config.toml
vocab_size = 8192
tie_word_embeddings = false
parallel_block = false
init = "normal"
init_std_qkv = 0.0141
warmup_steps = 103
schedule = "cos"
Each number is 128 + 32 x the weight over its row's rms, rounded and kept within 0 to 255. Layers, rows and columns count from 0. The size above them is the row's rms in percent of the matrix's.

# layer 2 attention output, 128x128, rms 0.343, rows 98-108, columns 0-127
size [ 81 102  97  92 117  94  97 102 113 104 110]
[[182  99 168 123 184 210 128 161 151 116 113  69 127 166  96 167  86 103 122 113 146 108 139 151  95 165 143 159 178 129 130 204 174 128  90 155 162 136 111 134  98 129 190  98 131 147  99 109 148  94 123 116 178  73 123 144 134 160 159 140 114 146 182  87 116  96 153 127 128 129 130 200 131  83 145 149 154 114 158 153 122 119 110 154 172 129 155  94 123 125  98 107 156 142 119 127 172  66 103 106 139  88 102 191  65 138  81  59  86 121 103 136  98 138 114 108 150  95 111 113 136 200 127  95 110 156 194 104]
 [167 143 124 180 210 105 120  72 131 114 175  82 123 113  98  24 149  93  72  84 151  85  98  71 136 120 139 120 133  90 153 144 132 152 116 168 133 131 125 103 100 161 114 166 128 112 117 171 176 110 124 134  87  61  84 128 143  70 147 110 134 112 156 143  69 129 159 147 133 107 127  84 115  97 108 136 101  86 118 152 103 139 177 125 148 162 110 107 137 106 141 151 138 105 133 121 218  91 162 192 156 149 165 143 121 100  93 125 122 166 109 111 124 148 111 117 111 140 202 130 119 108 119 175  48 122 126 164]
 [107  76 126 133 141 129  96 184 131 100 163  94 137 134 119 115 146 173 124 146 138 140 160 140  86 157  70 106 134 134 134 154  84 174 179 119  97 125 155 160 121  91 205 101 205 107 102 128  72 165 196 104  83 104 103 149  45 143 126 107 115 114 126 159 171 132  97  99 131 112 115 146  97 159 142 132  99 111 115 167 155 137 112 126 150 154  99 136 141 155 171 161  70 141 139 137  95 110 160 133 170 123 129 107 159  84 112 150 107 146  45 129 126 115 160 177 138  89  11 118 143  58 108 122 156 140 141 125]
 [ 69 124 137 130 121  97 101 167 134 129 214 124 116 134 195 115 154 124 111 147 132 182 109  90 188 140 167 169 120 151 142  54 108 132  81 121  97  69 166  82 100 117  96 129 150  63 156 153 121 209 174 140 170 174 157 146 119  88  84  93 126 122 130 158 135 180 130  94  76 133 150 165 179 134 147 125 161 147 152 156 161 157 133  85 125 132 180 135  92  99 161 117 143  90 140 160  83  73 138 146 115 159 134 103 102  83 197 166 131 164  98 154 155 158 123 119 132  98 139 119  81 113 126 112  86 109 137 149]
 [126 156 165  78 124 121 106 136 103 102  99 121 146  93 129 126 142 140 119 131 142 179  98  97  98 105 116 174  93 115 119 156 147  77 133 127 118 140 199 100 108  98 182 124 105 125  94 105 152 134 135 114 104 161 180 110 120 106 192 117 163  65 138 117  96 128 129 110  59  71  87 196 159 134 104 102 152 146 122 114 145 138 157  90 181 117 110 163 157 181 191 136 114  92 125 121 115 126 122 187 158 127 150  84  59  59 159 102 117 131  91 145  51 100  49 100 153  77 157 105 137 127 178 121 162 150 169 143]
 [155 183 171  99 146  60 133 152 155 183  87 108  73 158 114 126 132 130 136  94 158 139 117 161 107 121 113  87 163 117 113 105 207 199 111 138  58  78 170 142 148 129  98 139  90 150 195 189 124 135 134 118 149 120 144 152 130  73 134 112 150 131 113  89  55  74  98 121 111 158 130 149 171  88 172 118 124  72 142 142 137 114 107 120  90 158 154 125 138 126  79 117 154 167 125 126 130 149 202 160 120 135 140 165 169 146 122 140 132 170 102 189 142 146 129  87 125  81  91 148 131 177 126  79 176 123 140  80]
 [ 98 165 150 122 159 113 126 159 131 134 110 134 131 158 116  76  80  99 125  90 159  78 114 139 171 127 170 124 121 156 161 134 120  73 105 157 113  95 110 211 163 101 182 160 127 201 145 151 143 116 141 130 141 148 138 127  59  74 135 163 139 126 105 161 136 198 114  95 103 110 129 106 172 124 161 116 142 150 131 117 111 112 121 106 122 157 143 200 123  87 115 107 124 135 140  90 117 110 101 144 195 126 107 119  25 111 159  72 153 140  94 156  63  83 172 119 128 129 141 149 112 110 178 138 151  35 177 111]
 [118 181 148 141 101 115 132 181 139 104  99  64 140  94  90 105  86 144 118 156 159  70 131 169 108 148 137 144  77 200 109 153 129  80 217 126 105 139 114  96 128 103 110 160  99 125 130 141 117 115 156  86  98 144 181 172 144 137  72 114 237 151 189  99 157 110 178 141 108  88 163 148 155 177 154  97 140  93 143 127 118 122 127 126 136 149 139 129 120 133 167 152 117 141  97  74 181 129  72 169 120 189 136 134 165 158 183 102 153 116 131 131 127 125 151 148 105 168 164 113 140 132 165 173  76 126 159 103]
 [128 147  74 121 104 168 138 151 163 126 163 149 204 112 118 141 104 102 129 136 157  85 170  58 114 116 112 145 138  81 124  79 153 160 121 169 127 151 170  62 133 166 142  91 151 190 135 139 133  95 134 134 102 121  91 163 135 109  40 158 111  93 174 117 172 150 113 137 166  88 132 123 122 126  87 103 145  89 117 140  97 134 160 107 150 154  96 105 141  93 159 162 150 162 128  85 103  41 110 115 166  94 113 168 152 167  89  77 180 168 161 124 162 169  98  96  89 108 123  84 164 100 116 101 102 193 144 102]
 [ 60 119  71 147 159 117 156  98 167 141  88 143 119 103 128 156 112 109  75 140 120  82 110  70  94 187 106 102 136  75  83 174 124  80  88 106 104 122 105 196  79  56 127  89 167 192 137  81  89 114 101 117 108 130 109 143  98 134 168 128 135 141 155 158 100 102 102 148 106 155 124 145 142 140 136 126 131 119 162  94 135 149  83 146  70  50 114  91 112 109 132 115  72 146 133 108 138 129  78 133 144 179 115 185 133 141  80 123  89 216 151  90 120 161 135 176 136  98 105 154 135 157 115 107 108  88 136 137]
 [ 92 113 116 154 169 111 104 139 134 111  95  66 138  87 125 126  81 121 132  96 162  97 155 144  75 106 141 156 144 112 121  85 140  91 115 163 111  81  88 154 135 199 118 171 195 122 121 120 143  89  94 117  94 186 127 158  95 148  96  52  91 185 115 138  98 106 103  81  73 148 162 147  90 133 147 155 149 115  84  67 141 151 148 126 106 147  90 117  91 110 169 142 126 123 149 111 133 109 135 108 126 104 127 160 149 121 115 107 150  88 148 110 147  31 157 169 158 140 166 148 152 108 125 170 163  84 182  35]]